From a checkpoint of a small transformer trained on Wikipedia.
Size: 16 layers, 7 heads of 64 (1 for keys and values), MLP 1152 SwiGLU, vocabulary 32000, 78.2M parameters.
Architecture: RMSNorm before each block, rotary positions, no biases in attention or MLP, untied embeddings, normalized queries and keys.
Training: a variant of Adam for these matrices, 1185M tokens.
Each number is 128 + 32 x the weight over its row's rms, rounded and kept within 0 to 255. Layers, rows and columns count from 0. Numbers have three digits each. The size before them is the row's rms in percent of the matrix's.

# q: layer 2 attention query, 448x576, rms 0.0462, rows 9-25,73-89,137-153,201-217,264-281,328-345,392-408, columns 96-191
# k: layer 2 attention key, 64x576, rms 0.0419, rows 8-24, columns 96-191
q264 075:181116103167127082163101112069107125118139144145137145119120103088135187150085130232104132134147181118119141158151073055153118113164176081129188200108135189149118087110119102136125163152106128131122067108111151141119146140123095158104189121106109140154100129126162126118100140106160129129
q328 092:123078112138084124143175076169148181136125162140103127110152110176147107137071100133170148167110121103084102152142129140145111090112176104115172089134187126123047157194128126088065166100105173105109119176113143156174148161072179135047164124113137137185080168134149119154070122125096118157
q392 075:109149121142136124151217094114139067142086106101126159109146146113149159160079141126125123136167171131084110199143097140106103133124105146124141118153140096152137047104088077163121140125058129150066181084117162106112155194161112156138143094255121105139115087125079118117070154162192141160
k8 094:163140064101152143161142106110060156134161138173132135123107135199138112171138102083122092105131150097161118123145159127150116146183146151137094068117126170163179158111109114131161119128142132154159125126119125102155118087162125089173096086096061156069117099041154123155130096095099176129
q9 126:162132128159126127153121146152123101056138137217096225138138072098117091092171170148073129152142154070079123166130133091100128136128153117092152113133141131114115157133115110145075117152154117084086126178115137139165087162097160139142153141123158129081126142141101136147161141118165092150
q73 153:109160138152095124134120173128136127184189173122101169090142152190159129133133072160133099097079122053158134120095131136163109123084123103155162098161150177198141171161068065067122137182151119154134181128080084136118141173153103118121158126125114096127095123172128141113167149182091156153
q137 143:167106111109162156113157172170153106093138118129132136189123153153166144111184128126082127085115154120102127100098142102110111055118092120149147118125139073139139167178126135122144126136131101097151142145132132143153125133107190069205152142079152148112128117138127084171121174148081125148
q201 113:138117184153139120140157109157149128069080116084197044212130109119140115118114125092169156121095118132088119171091125082127093096080107094101169115179126117122142111169113105189171167157115157090172165083136152149076099152193148172111160103088129117158138163166121172079165137113171122113
q265 151:153150130161109126142183142104133132134123134138141174143186141144180133121144115096099117092138112072170123092130134149143117051111134093160164094116161146139088213204126153104130130160116080179106142140137080172145169181097127083142129103090114130099087139112099143139179122191080083162
q329 150:183056167114114188123144136159155132079108118201147117168137074109090108150147112138132139131149121165108138106079127156157124099195157092164116137123100125069092100145139172180125188107146115152111095139138127124171116114115181113133137163118170190160063135087146187179106080135140114124
q393 155:121094174157095153147166162124178120151121146140130164116188172136121144122191137158121148066118131129201120129137135154132168115071134144156145074091107103158138177181089127096138123125140107132153172110135048111107153146111127105204157102074156161163069112083079145146158094201048141198
k9 080:048187131092140143094092091163117202150131155105081131123102082149135082165140078137151125057035086159144173101167141114090189195076112146091083105092092102169080124127116089084104100108070136163128139181165142093147068093118116166124145171083137061102137124140151124071085098096109137127
q10 081:155102129112108071116139122190118194186135160120114164073131172172107161160129162105148110130129159160180160155158228127116161149124132156178157140108136145109132107107093095094059087077153202138123115138088158105114137153140091126116117185119107100185158082127112110121125215094175191122
q74 089:137128145085148137137163142151176180125144152099139102089163205122074204151118195169113145114100124154100155148164168110133131139186154105107107107098115091149126148096140181082123106115202171150142100100066177082131169116069092048124121124119128147161125127123132090208095182124131202120
q138 072:165105141095077059092173043150122173138156138133129116088124138146068162204150148145113115100138188149107090165174144109093076079214119125120103138098110135144095137077108114115146120158047167120119103099159093079115094122137112167153154116176133131153116178087079131169138160128141155115
q202 080:137123187173078106132172079135125141142131173126149141119150113129131118146084143170127212153139168185135126111140114130126108085109157112155075149088151158137122107150107137149147130162128162163084136114066163158162161133183108136140128118156088080158130189111109155196182110121192178200
q266 077:155091166188083074104152081098125141112157159153140200112117127127126139128169174198107172116124188084131151133200100111114132115151154128156125148091116164101153117096105134120099136093111145157122076091118148088148110175122138112044136149180117087119074131151111088180137153115117174115
q330 098:139066163162096072132188088127096173132114170141140140118134108145154155125101156150144137122137110145171147104152134142150164083146112078130114109108127151151056117170063081111102133037145215185111091145100165097147176165106136139113096131156118100181073113120131116158141150103116135122
q394 072:137080153073099066117243076192127126144107154177131143139103151187063133160123169138103113144124186164091157179109170086054128134160084117169098114108126199099142090156124109131162136097114091141116116137099137106118105149127061145106149116140177089093148099172106109186165124113151173092
k10 091:121181160133162093173099146091158127164109159181152152107134146168211179135127171106109105136118134131129121130138154119110118124105101151093144047174130142135138170178118102061117166104114110205158129149092031104150128126103135119153130086129138169096154127111141171112122110091131090126
q11 107:107137138132111139112145166144139157149166150119170120141189187133149150145102117188127147128143128109129122063150163115162122203073132114127163143128189058180141129152124048131158112118101127149144193143100160114108118152108115140105171139060177105083116098127203167081168124152037133134
q75 085:128116121115085131181132129125101150102161197132154140141167143181170083168090139123102188138126150159103126101163150172095113152100171122062088141109149128134148153045081083166126035124144123144206103125052107136063139112131019138121140161137211124148167164135188174131090113164121124154
q139 074:100146115145116159135120100168122109099120145159130089155143128147145168121077135156124093112117082135154152090119105131140163126137103116118103168087172110123142150139101092157136098141070052155109118109138126117156147111106056140114161177157131126178166132148125113132094177132093142081
q203 091:125097151147081162110108147135145184153144147087169108138168140103114060131124133193108131107161108125115072133166129110114095157162126115133145160135186152174145091099103083159121086130167113113168152132135088104104156130141104121115159162070136117095122105177146162099117141145154111120
q267 084:121147110143100170146125097123114080150182163139179110117147155126164138095080084135127128107100130162115117095122109134158120112124176142078103103107173137149150146094141066171181122112105161113104114094105121137148119136131139116139121148150155101110117154131153158095182119152090120135
q331 094:093086090118097152155141149109110083094148133081142091159142170105119097161085131145141145186173089132139124146137149162127065174127131154093127133150165065146114095124125114155155178128109132141105152138099076117103168113084159059149178102090107127141084047130154188090101119063099125103
q395 091:139096126081115114093192157128133123149164169082176118114147157075083089115113158100155123103167060179143123112117190094123142181110061102127180152098129148131132191118141146058153142138122125096168126111126146129148120155084128096156093146075125131152149156167149144116149143101112151152
k11 094:103071141122049149156106148089126159115071135146162094128141129153097143167133092182174166187132178118122100162114155180176101107047198087097103158066108125106158129127094185106095156143142162131137116144147164136108148100146125129071160146099136115112125089125101087188098098125123090068
q12 120:105138067125151108122135129189142158199164174095073143059112127147122140191080116126143118118076118143158156124183096149124138142106130177137174146136065162129149046105095173088155156147128166143081087126084097135066097098150103123136150156129135167150136113116139089118134099080084142119
q76 098:144110144130209135128125105130156135096152165162120137167134105102218162135107182152148126122129146113102164155097190097097171125187151108094138087124091146133073154094183148149079128118126153116169057118101127081122117078154113143083101125109160179088134145113100116083097078193160117072
q140 094:094124129141132152159148172105124127086202107146129154146182175152116173121144102153121122135147174103114113129133091180169126109114140132096133131084051097164140191157100078111144123084080121104135158126129125166180123182126131053125137131122092095088089140153088146116147106133104122126
q204 101:101098104135127133123083162117124150136112088125099083151109094085187117128116083103083118119121091126126123098139125152138119095190169164139073139101153151147196166168147054125099120144097118098154117194171123145172086152180085129080161157207129157135131084120122188065066110183149149115
q268 100:168172137197128143151109112136100153174109146119045164092063138124163125076156114166142169096122195142153168149166133163153113123125114095175151102157090147169166117106167062135167097177097099104093066109106162136126150137213073081135124132128113097127130129114122085091128098196180109108
q332 101:145117081138125164157182081148143102128150119144122169132134144150156106124121161252173134152162114104133149143104107149099149141155133104172157137105168144191101153171168161182122167149123149150114133129047121115142163112156096135086122166097123061138123150122168141120118143191167185163
q396 105:139134126144144121157102143116145113179131141104153174103091082080148127151102103105130096059135101144174130110135104212202103182100142090103158149151100136073113097120102137137173142171085089121107124148028156115171110150115111113105128059171118154137165111190086112124209081099214145144
k12 105:105130183099135062118118107110135178121186150153151129113187184142167056110126124182139161190073125117114103120179155082085124141074141108141093132121163134135138131125052146112087173099223083141119214152098074123122147127103135146144162099128131148156149104070092178130098156151141132100
q13 113:137116113158141185131114123101129084099123040111120098175161145087089095090144164132107138191078154127067128103112164093106208150172153110179138144142083073114148135151151137170181154103147183057111128107118131126157150144180185118157115159121156086135178078154116150151096162149113105110
q77 105:162101127135132166173092059115145148107126133178102216155103119165175079172139148124094080092100163070181123140142165095133045118137161174084124064181056115105102184125086141059120159119105169136135154083054079137106174122122176172152140171110139101110122167152152096083151160120160143147
q141 087:125125087130164156140087174067199125114110030101100116094142130107127100152107177072146140117131109123152148120088162089161131142093125105120163111163078086140174139130166090093108101157133131164117120116119130120137106118126195112122089157138082142133203155086120105094098207108156079135
q205 104:110097040147123105116091192130117060128081059129129130122150127126178166092109123082119137157110193136062108113140136114070120106114191140105089134113072103118206113141214094115134096114108120031161122178169059133113053095177122170106121095135149054155175177106107094101153148166152116185
q269 096:155095058140149148127086125173128119122125087174072149147164155183102110095172155167138124142134197128120089194162130057120202097150092104105181093172072112106130169128121137135123147050143124100092118133199122056171116151158119117100123162106162171095129117157105121141129193089117068143
q333 111:163109187120167153067147138180161087125105093164183146191164202129107109139195135148138125085090153155124128154073203059113167178143109139106155133160100091114148081115154160162168174045150148101157119128142148132063160109226091065094095117094149193133140171173081042171162146120164117105
q397 088:123178109170072070129062161122169184147075098140114121123134155107149090131150136122119159149125178153130126157161175063144146136087156115088102151149060165129161106015114077116128143111124189130135145147152125224056141141129127062118080141161157151117095183071128118180153121138095076133
k13 087:078118193074122119108149132226105155164223187081115180126150063085183063180119097061158168119134103121167152066146121105108131143131142183124143161090171155132092152173132060157097071155073141130106133136156177168153089163164094167174123181128156069127104136098177139135124127141141161098
q14 097:103185105045119127070142108106091082120158116196121126161152103075076101139081168098139168201175156104133152157098133146137079071156115152143136129136134123161162166118182139158160136159106178165121116117171121132086118121170173140153127199108166158102155166116143102121115153179081095127
q78 100:093205119142113124131178118103076142117109152183117142217141101124082112179173208149188086147151128169158103119118161147102131091169136187178110149112131113131113198126154184160107200133123104120130132103163077081195136150119186195131074194132138146085146118087136138114098152148085089090
q142 079:172160107060100147204117138158133103159152125130129089123116149134153121141109149150119103131148105134144110120134141132148234122130147146174126196164070098193191199142180115121226099114146064174142166095115079105178107086110162146097059160158174112108161136095129101121136120162180111110
q206 086:126104088107125093103140181190127167130153132189130137133101206088140114163192073101133143132101124148121142173110150116156083171173138171134057165128166134113150062090137097084125106116091108120138106192150153146162065153174095105150089126112182139135159162060116109084075114121094134123
q270 097:116212099127140091094123105116131132170147096136137132105173111130166096147172116126137092136149171139138150161141157167135081141091095103151151133179131062123130166080185147131132138124113067125097147125148078107139139133062154140154105119078131161101114149096133139138145133139142134153
q334 105:094209135079134130057135116127067161152137110145140169109117115070153082169190158159182068120133151122084097136102166121136167117129106166135139181138103091164202152134181135141135130105057069144101120151131066098081106119174164100168114150129175131109172076109116090140083103137140165154
q398 081:057137128152111136125110116117142201179088110139114146139121095119134138155209129141150112126188137148156212107111153177148139146108148094149116152134122161184178116153169117190135152180118073140072170110181124159132143107167120144191115184060177179056072176046138106128184050185059094174
k14 096:156137085161034097139134134148079156109094125088122132134125152157114131082090093152123102110118071121127143129168110034156166148104153117127187087109085153139095142128079110107131108112138198094108129156103118128120141198120112116058166130188152110166151120135118078161118141102077102114
q15 091:107155135131109104112104138140124132146177145136095186115157136162148149134129146129113113088071151179115140102165164115080179191124085139143154127075136160090141145132086136076068055153111168127130085121114088119136099115143078116146160157154112175166099096087111088109126163086102161092
q79 087:131173167093091150137150108158152113116199174153114065124139084177146142151129167145123101140099082155138126141136145090129094192145113095150091096098143153154145164101132067128132138141162095131094058086112113045147137121195095114139166142123197185182114133134140134164124153086149177090
q143 075:154156155130102133114178106145137212143229098170127205122203125221144148178180080144081115115126129134143153067142124112110112111158118081140204131107113167133077147130068110154118090142060069124117166140141087147159151123121162141119168152098119187164102133089113121130084173058113159124
q207 088:155192188124039124143132092167130095057077156143133087112139095159141136133093088146143124148083105171175101088123156126113160151116069116149174137125125148164056103154138093126172098175123115114135155136124100158171168119142137147051135149118096100170143157129125143145194149085132123103
q271 093:165181100167084099162128115121117117131158151143134169061164132145148103108139112141147123090161097111181098082158109117153085164101189128205094073076134178062151177148090126136133109144141081161113118092090109114154162168125146132156171135134146136143116127138148157172137134104077174073
q335 104:153102139122110163080141096137094128150138149132133123130174099137101136140131156103123109065158163158183166081120148118134133162141123106150106097061107168111135112102094137133155121050131121191126095132130102092096208133142161099098120119116147138182094143117158117184153100059114154130
q399 079:120210125125137127133212138108149141170122157201088135149151143167139084100175166162076178090186136156158151116134091107157134161100080099140135086119143176095097118097069072122152093143134113168115083109141100072124128187126116146168203101133092105094106106103154099164149172062078111083
k15 111:097113163148146145177126113168116159204133173158167151156167165177201133157084149161144123105154114135169142092174182084128112097115081200115168058160138146193116145141143089080121154109120097174125164167131091083138109118099065168144129088111143126122089121157116138067097099117177087136
q16 095:123151148141179136066120096082113138093116111132109147179093056152097112132137084157057159170160129134108148147062081115185044081154174101153157120177116091120078120139153157173153115137130105160132110075179070151126146141136140126096115092167102138107079131092102191098101092140154081080
q80 092:109127125107107206047085121088135101173160082120070088167086080120159096178091117137079110156054157123123108085081131113131155125140119121127182154151097165123168144069104114131115119167116164115137142101161089156114074163153186139049132151166127163129124159139090172102100093119142061155
q144 082:041110134145097121065050175063124120135113079086090120085094095084125117096081137113087195147131133131133111094109110141192107144121093101175144119122115123068070079070144086127122145090183200145161141096157145148091140159121148174091068102140109175105142176133102192107085098109136108139
q208 088:118116125157169147085117104119113137114122094121128119112100124075097134103094091139117183107133125131093146112096128138158136073161106104119166146186050117109146083147139160107129119098136160124191117082139139213095112110140123052100077130086102152111193134122154185073125110137151113109
q272 091:086145104182123120052089141102096129129090165121039088130104111171110122142148134153062160150082144121079080066116133077130076137212097103149155161186153148093098131092148191148144115116172150119099086093140137099150111134151143146112119145106144106121102178092115162033104114127156106138
q336 093:094114149117120209059168094119125125108140077129125180112165111100047073124154120127095129125133154098112094134148159103113119176157163149143065139125099193135172100164139117151148112130117108153185102112146078107097147139098137137133059156186044129102123146142119184111121112138137169101
q400 090:079116126161174166046092118141082113094074098089089130129103048097148119103125078093108128187061113149097076126159128139173116127150120150078126129168091149124113134094151144108130147098195116085093125135133120161091088128147129143094080164158105159144117159171103108106129097128179046160
k16 108:194152114133126116163169121160104072137148083092138134092152145050102112116137125037118157134131146124101155108150062135074121154141169099129143175146133042076146170100175183144097138138175154110159141165157124132145084098152157095118094094079098150184146115140116090139153156148136133103
q17 093:158071139168146137137132092152115130065126122147146175181138116113109145098130096095145135099141152179113140132118127072065139099190124103107122128137153083128130123180136135199147157043169130118147031175107133096180074183125115180174120136162170124150184143193140093137193149074182108096
q81 096:144102135076126141092196077164171121095123114168138065148094125077094139147179136088140128081111143148027145125129093118103136161158122136171185129142080060123171101113160099115177195138137113122139103113136140122173055122149118142097136099165085170122100131169140100168099099150125111081
q145 079:112113186165061096120091121159058169139103112114150154135082130148116183121140109088131150044137187136150139153165144159111190126150140065144176125113086100122133157104117092131103157127104131126128097114087146169171087124066076154116155121092153167149146076160121064172115146145083187096
q209 090:120151173138104065133123107155113139092134114143180152148124136083116114091112180097164162135165137131128186130109117114145143069140121149142098125110148107171145118101127081081144130137165122182162115103111166167074157213137103198145154130137115123096124093147192130135081169150134123108
q273 097:119136199165095076112174100156134169132112100104146150104101182174145148098112111137135083131111161144158146161121227087102100139119104141207114117142136143104163082119128059089143119097168119153102122130068151182104108107131085127139113111107096106130070094211185089158117114155199126111
q337 096:166089147125119101076179095091142135117097111183058123125076101139130111113106175092115139112103115118151139147114165089117169068139146100188130182163100118082192138112123150127132164158116142150117108083155145159148060171162137157162132187154114124140129171104127095167132101096088070127
q401 081:130128189150093108148148086136144095162128158181111113110096114191122151162075114195074123079113063095207114086145157093154115071141108171154113157181128145077153129165120125112156171101140098177107179131115122129213142139109100179120127120122169087119095147117174178123153112169163118115
k17 098:110151095048151113122125183158134128119165129186155155132120156143138133129119082151161074086154122119134168120120149124170141118128121181116091091107163123136104151105122115165076108142099058141128114105112166068190114152114133177102110166133136082129162115149095127104139152086159114060
q18 105:157093125164135153054112165050085140091110086121133133206097122087124143130136145115101149095136159110090101087110154123125104147150130097147076192113064134132135130162146122122186194130103150098163057129166165133120159097137174131076082146069187113135149189079161137114160108138150111099
q82 091:143077096158101128122125122092104092152094078168145145122131125128169101175112109100126152119144116089070074128119163117158076152082166134085096171173134108108164097112144085134167126091060138074151146163184152167098093153103128171124136183085137066118115122082148134110207187125209097161
q146 078:095111112157119181137132140145178108144057139131139123115117164127202106129091147135103116165125095125152131104153120133105097220136157081084107163122124141135208074132086077116188095096087168122164089096175158155084177067191119135075135132114170112092139134146211097090193144147104066131
q210 085:245149121086135119110122118127139144099090112069160181133093139101134183158156123106166117173148124180161145125109191129127144118130098139128163100216146131079163108070115128198134128102151193075232096121111204166088130090076142127122130138139133158127124109185178165130174099131143086106
q274 097:117092113139096201068109139103143115136150095178130101138174161078169098183067109170130109203177103143115118088088128098072091154157118148083102135168106122124100126114079101158141138131160148102129136089200144123059170128125159149091104185112162113135070206105175168132108093112147072122
q338 096:089144116196179169094103159077111110138126065110162093084138083109119043120160098115163130089172109076068123104168197087087092183115118152127040114115141155075148134142082105092133130113151107130156162087127133144054130088111133173162145162141115195145135144123164102103117116110160103107
q402 081:109098072205123154145116134095124104096141102147116100168116121130142132080092120116139121135113109161119147108129132110107122101192128092088054146135128131159075118114115099069092132117118073081088117140154167159044152112139131150061119178146147139075096201117153126088141120084153074132
k18 138:162100086153139126109155134126092081093099113132112064186066081079123181169181124084144128122133131144110090128095085116141116119144136139115111135099099101077162069145123128170171147120140142137165015103107180091157085149190145096113114139120114085158169141169121090170135127109145128141
q19 100:139148087067069158104104094191088145137114132085105086070125132094126114117046160116134122150116108141110179118138119153131135090146137124153114142072121093134117130113174141122139182147109194112087140089079120163099139145116123109127120124178110148137159127140101092119067167097161163085
q83 094:161125143103094102146128120116147128115151133182102114098142103112157161065128155160128146110149053105150099154105150167074149137144113129131096111135105148132173132143132094129141106170089103108095120151070105182192159087097100130160140140174108167095136082097094117099134112174187111089
q147 084:155123137086099096156115091161130132156186144128087105127142197158168108163107182168139134138085117124149116155139121108172127126131172141110094170112046095139202124171096158111156105134042124081109175151125129096120097100113083119118144193188141099178132035145139105097134188127107107097
q211 091:141115073115190116111120158084063137072146176114070130134172100086219090106127125109079170165031145172148106154122118118189120148154099108111102159118122131094142123134158125157128153149121080075112089150083141126172147073121169157143114131139136120154185084129094136117148113121186151082
q275 101:149186143055106105145171140113158150115123171181142124101212123153149062090102119205078084121168109149127179193113100115068084175111103167132183084140114068130141205099138082149113148146143151105103137129109122070100132110112144105090097111144131120133117110129151093148149108114190115061
q339 104:102170113088142135118166124120153138143138162110104165086148162143092018050097148186168119114138132103133084164128124113140096185082086134078119119125130129150149185125114090128122145155095129108098179181068153160077089117162090135130168144106107110104108105160051104100083128148116161118
q403 091:129096127117140126137116122061114138079129114166107169179111132136190058085166156173170083138143117150120175156119086089100110104149107180095130117101132147119107127107076069167145098150137104144102136168102137154158106107124157164195128152135156097127186118205089129097117052154242113086
k19 091:151131076189063129115124125191092147103133124056129139119174128123118116116147103097110167176142164069100149050130153119144154086075131124167141171139141156172103147210129144199142153149139105139093113149127141175133177132113128126072132114119135102087078142099138134129155131112039144142
q20 100:122079121117153131128126145076101154124075131125123135113136141161141195134154145095131188084092135134165151109163096143106110144140147147164130105113096123119168154122143090142115122112173068163161085080113084141110148114133111058157131105160163169121160070130100093133177093098112197129
q84 091:109145105110159088185102100154140158138144087130129171147105193102114202114157164131102112133097122147170113142065141129175138128191176077143133146102125091111158134172175120162158157088091021138084071081179139112115119160130109114146131175076196111174167100127131127090125144118141105124
q148 098:093104162152109128108167114099150131107109169121158209186150160118148180106118191140091160120137164189154110099122112133102123204121110110150134118133146143120110099169175170155124163106159133101162096112146133123076157145107132123157119121094151104142176146116154112127113087158121112151
q212 093:099147138139127076142071141155151111163113084095171077042167129096174190085072173114142141092062139132167120128137107187158087077152164190136073127088153111112159110147169100153142129121118165178145169133161182142186135115155087118093115101171156133113187179084132163148119099119153118130
q276 098:104158126204098107129108153094150096151142111166132097135165190108146153137102187075078167116109159185198132115089107132141184104068153103150066090153155111063152178156156095176084115144162064129112097125126157123150097143137102154140177162137148128173122097140149180123116127157092114127
q340 093:111101137135155167139106111160138131154146113193160117094152167101127170115115104133076146183102140111176147069158111108145179131147194150139127200134113111155139118184182139128189112147134089153144114103203155116163118194109142141113089123159122106103096099078114171165123092121165071084
q404 088:094156046186152164147137091022140139147101133170133170126147115161114147135091132111095155163089162116136105144174110139178090142087127118108116106145143117102135114138096044084134101090133053164111149152163080139178165163109104143111140130124141103121101116126132157077149135166105134131
k20 096:165188148149190164116131139129136108148177125145118157113118176123153106098153116132141155088192131111101090145144066141115172114179085221219166108142091121111164181211120191118124069100131140119159109171121122179160171132077093093161096074121067142145117155173070090179113133136155130169
q21 100:177091114130143153139111116152116132098153072136153079211066095125117130172190131127142110166114102143079103093109120103155154094154155091116099166192058065096162105168171118202136156139104175069160088107095150132118130120129151190098129186088086123208188095080161145167123138143119091120
q85 106:142126098110144166127117142150108086106152106175177105208079123115103150211127126089130128120105153157047080122050040154134087131184089161099106161151073091112166078110209116137199136109139173137171120149115137117089134096075085103154173082075093125173140170113124090144149158182156111133
q149 081:078145134156070112202103126131100133068121132208132092129072143135103154100048141106113184118212107133147120101111130117104069099144100112117118062155119097118087133168151120209150103083090185100089099125126105145167118139100136135115119120191140111174093107135110169108119148118100157087
q213 100:119132177124152123109057088154107104129142099167117135141128098170133120127099156109102216116124128028165087121141098080148175100129141136103068152155118108124184102122148127090131112146103139147120063179175181159125079165110139157119134132113116112097089153092177132104075155107118153062
q277 102:111176130174136123101120117146086134070105143148118119140078093152139147138165109141139152121115162102128164125097124123096145121127113090148145095179151157128110045127197121164160150110120190119123041135147153122095108072108130112093131114124184070181063083145163128116090140095190147131
q341 102:105132100148111145121147139153022080130142100111087117138087104088101114138120113101148128128102098154135148099065159095125104090095122163151138172153123121127175177110127115129116135112111213113159092160149093166086112152159133138147135187096150084176118107138103081105126108149122154206
q405 095:098163148136139147123106123163067090110097090221116099142117097164136127192164127073129128137098114131152094186136126152123083086130134136061130119153151161090137094148117095160132105125080160150157088089114176168098077102136082151074101143171162120155076134119159130119106117133188133123
k21 099:160122106104146144082093152125139088172132031104090133080131104115212157196121113087054079125085093147066155157099173112112129105150097119132100126127123166158193110107091163101158158149103168149127089130184144168082151102153178130095146076124161166077163074069147164118130139130158132142
q22 102:060145114116077145105100163138126139150154125151099148057121136083108136090087142142142100150119150105155164181096118170116142110077119150139120177127118160143201190147126136165136073146107143190152159156092091062083112114165109103171138170196131127157143151188131131165131113104170120091
q86 094:135121143157094151135133112148139142116129152125157119085159120132108129105176112160129096179137156161152086149120082148094145120136112132167125168121164146181177148119133112143167084182195107186169131101137064091073146130126095075155120103180137134132125161154141132171066106113115111091
q150 093:177101128149100153167218082135180115097155126150147115149213127175095073202113116149134084127108133151138132097175152149102144094152089113127161136130160166134134187144060144207160162158128145098124158115074136124138148084065120144118142146167133075144077145122135115144127202098042133124
q214 092:142112157130145149124137099118136101115136157164132154112167069124114132139121121082127130189034137108188164203103091158153146064128084133147149108121106136179134096114093098123121120183168153151112106086065106130145138155167125171144126116141130088110039134160197183140161126074132136084
q278 101:125122125167056132183094108106146158106168123126142134112173216153162095157119089136151129138135109130128112150148123152145110102146189163127115080135104119136220173142070115180087081149115075158114129114133128118141170115133134104148154088180130098116102111092124180173141124143088179022
q342 086:121099142216139113148099106137164163155174153129139154109110066133110100158098141179179075185201135135112167107085091113154118085120142128160185115161175147153093133123069074179125114158176074165133116125112076092156101113156175159125169144111145076134110147151129142128113103053111101095
q406 090:128145160096093109160158125106149136144150138094145114167190148138111077122162145115168095142141086094187181166164130126129122087073162124149118139082144147187152214170127134165107115149119131154133162131075115082161148066108108095147142129142136109139109144121063138155152165161121104100
k22 105:121178161051103168161112180146125133184062197175140167085105148188187111142126176187072064071133149071179143121095160126080079119027079091177117090139118148206136119113097097063106171127108120180120171127120078038116109128062113136133125132106150086093156184128117188086136134068176120069
q23 094:170131195177097125124140114164180163108139216184150183095138134172162135133133140169140151157147175149140109084168160132100071151145155160143158090166160124136074087099083086127159091105174105134149122142123189121191127111156113123145103152128148105170041124098111105127180170087173114158
q87 090:173116169139081108100135068170148167118162172117144172118180115142112123185096199178103188146168146134107114120229105124096104122109111176177131139100144081130131079169105089095163133133118126117115164152092144143127151106095097105154108097073141117156137078140174116162147099159136153253
q151 087:193155133172095105151220114157121128118140151178139168145192132163129157154149175125200115124106123122120117147155092069143139139136109110086149130115147206087193118190108124193105109157139103131137111139139140077201098146141108113130161168102209099130127171149164126121213180122068081152
q215 094:183143096086113104176160152053133132113144169104103181116099155158112100135103107158118105120153125117126104083160073136117122140101104120190175103141144126134088194140100109154135150099071129081167141134079129072090138089083116096176195166132085135157115075204090158104133108144151174162
q279 101:197169164143094138135141131182112191118129165134153205105176028152139125173099128142119127130116150116139172112165103109117132083145130139129147148085137163087137071175056109152128134114184071076136169062071140144168151100082121140068173153154100146116086162135144088162106129071146103146
q343 106:125179107216095122148154129154127184135101167051122138095157105180139101170120155150140182140126165165127145129172135096083078093064113060152163100120175143085147117154055066133130102151116144116121142082077143089126131104124108127126186126127083127190096089144159083145164140142072127155
q407 091:181164165136099124139181130148140109087156152123106112085139116132107123101140163157152156143165131169105141085131071111049096109116110134141153096099164100127136158170089110130166105134192112118137170112098122076156042158128117166143127173143120082107180135152145119116172115106147123207
k23 102:062107139139160144075114118110165116199165140147103129127154140167167216147141105148074114114134114175151174104069190175127147150086113113130116145089118144122131161160136126114101198104121157120143213101147167101131098145156136125151122129086131097168127151224131135154128085190170100150
q24 096:132071156117112102085149119074095120062145133086099102108104096072059092137156046156144183200140085189080106149070154093096095127190064155112161139143110155135085153081175193173163118136144171082112104138147152164103095102149160151130131129095125157141141096139090148105153164080115114104
q88 090:149098082170117101102130141128130080101190054102118072096091079104117105146128064164083129192045138179048068131132080086154125094118132159092140177115089144070126079104115178133152169155123182096076106128158203206137134099137088134102089120114137088125099093136092160138129098177082092118
q152 086:074116118166118195126082113116113141141182087080085093037067147087144065142128133127084155117088068128079106137157140119187167091126123177125086114155096084167148083070134119108084132136175068163116129116161162155097124108112125118104156135143120139113125117106107140125094150101107122066
q216 097:144108134102105100156138164159093104054147075103125075144134140057070106157121099125108137123114060102077066112109113096118120136147097094124166182113159149071132128114093145205135143141128155068162102126118155165116094114093190096141091148137127118126148100163034120085157139121141113126
q280 114:116092092155107170066170122122102112093158122167087110107129108099117055123147171165121153162142139134065136163101118120140165118149059098080141157192105131188084095104154150162103135113178152072091133103143126166114133160155141156088106129065121108110165129157063185096065129095095054123
q344 090:114175094186139205103076150139130133146148087136134137096096146088072051160122097135138126116144110091095143163123091131168127131104080142121128166146114130132118132165158123167169102144152120142111158114125147125119079143190151119198145126121106119139139077168118170118134137099129108101
q408 084:132088128164123171099107119131125073154157124077121115069136067089080109038113107124076184167079125166069097097053053146154147139125086114116112131130100147166098138124123139188128173103128128033135118144114116197112165079106152151149111120117116101118128129241117119144179083166149108147
k24 128:182066110097214097092153120165113093069122057121149099201086089092076108140150105061109168114156129130121098089120108070125096143145127125122127166123101162071163154137128188149170142159157136072138050135171150105125033073155191150126116167105118136146125135116123126097137121166118142101
q25 096:150128151069160133102120141113069114164152090129079158158105152056085104132173100127118110143147130150089111128156156137085148138170112131108149135119075073120208135206111170125123138112124084085141130124182156089147045134207088139183089157054112109161166059127149141112137162168041146115
q89 082:122143119125162118109132125081120094106116131132126116162205135107128085123118163101166116089178098162102149111127105069140074155110170097193137098124128136120129188083143129157070113125123119122139101102097148151125135088147097151126120103095116101118100086152137153137119096100073080154
q153 146:217114138123166110086154115111139074103158081161137133154150114089074119179131110104162137157184104154092115111072091113110140115202112102139155165148137151066129142083123151192141164127145155113129072113160105175096105121174152190127080131140092103109139142080132153135098137128147086140
q217 087:190126122160122149156125133140096120136111084126125116141115094071106136143082095121165162156132106182052126096121123161155101094117149175140090170114155152120119106144148183194132098101104095087140084190197164136117100161209091096109101186154109167149133160084072092086147135143127066146
q281 099:118108167156104113143080113136128123098125099147135188050117141121063108117084201150156113158127132110100080097104184137092122191149117109147071099130148125159170115072120116160089149162156139130117104106109097153138119101095144075077147131117093131139167216234122106122106073136111085110
q345 090:076121112134123141113079102175085109120158121105176120137114109119118115154135113113146109111128148099096137119143130147100112120107128154143076143140163118140101082091084095129120149042122157163160136157107077153063111095170156074117158094126128137160131111148155148097148135101126129099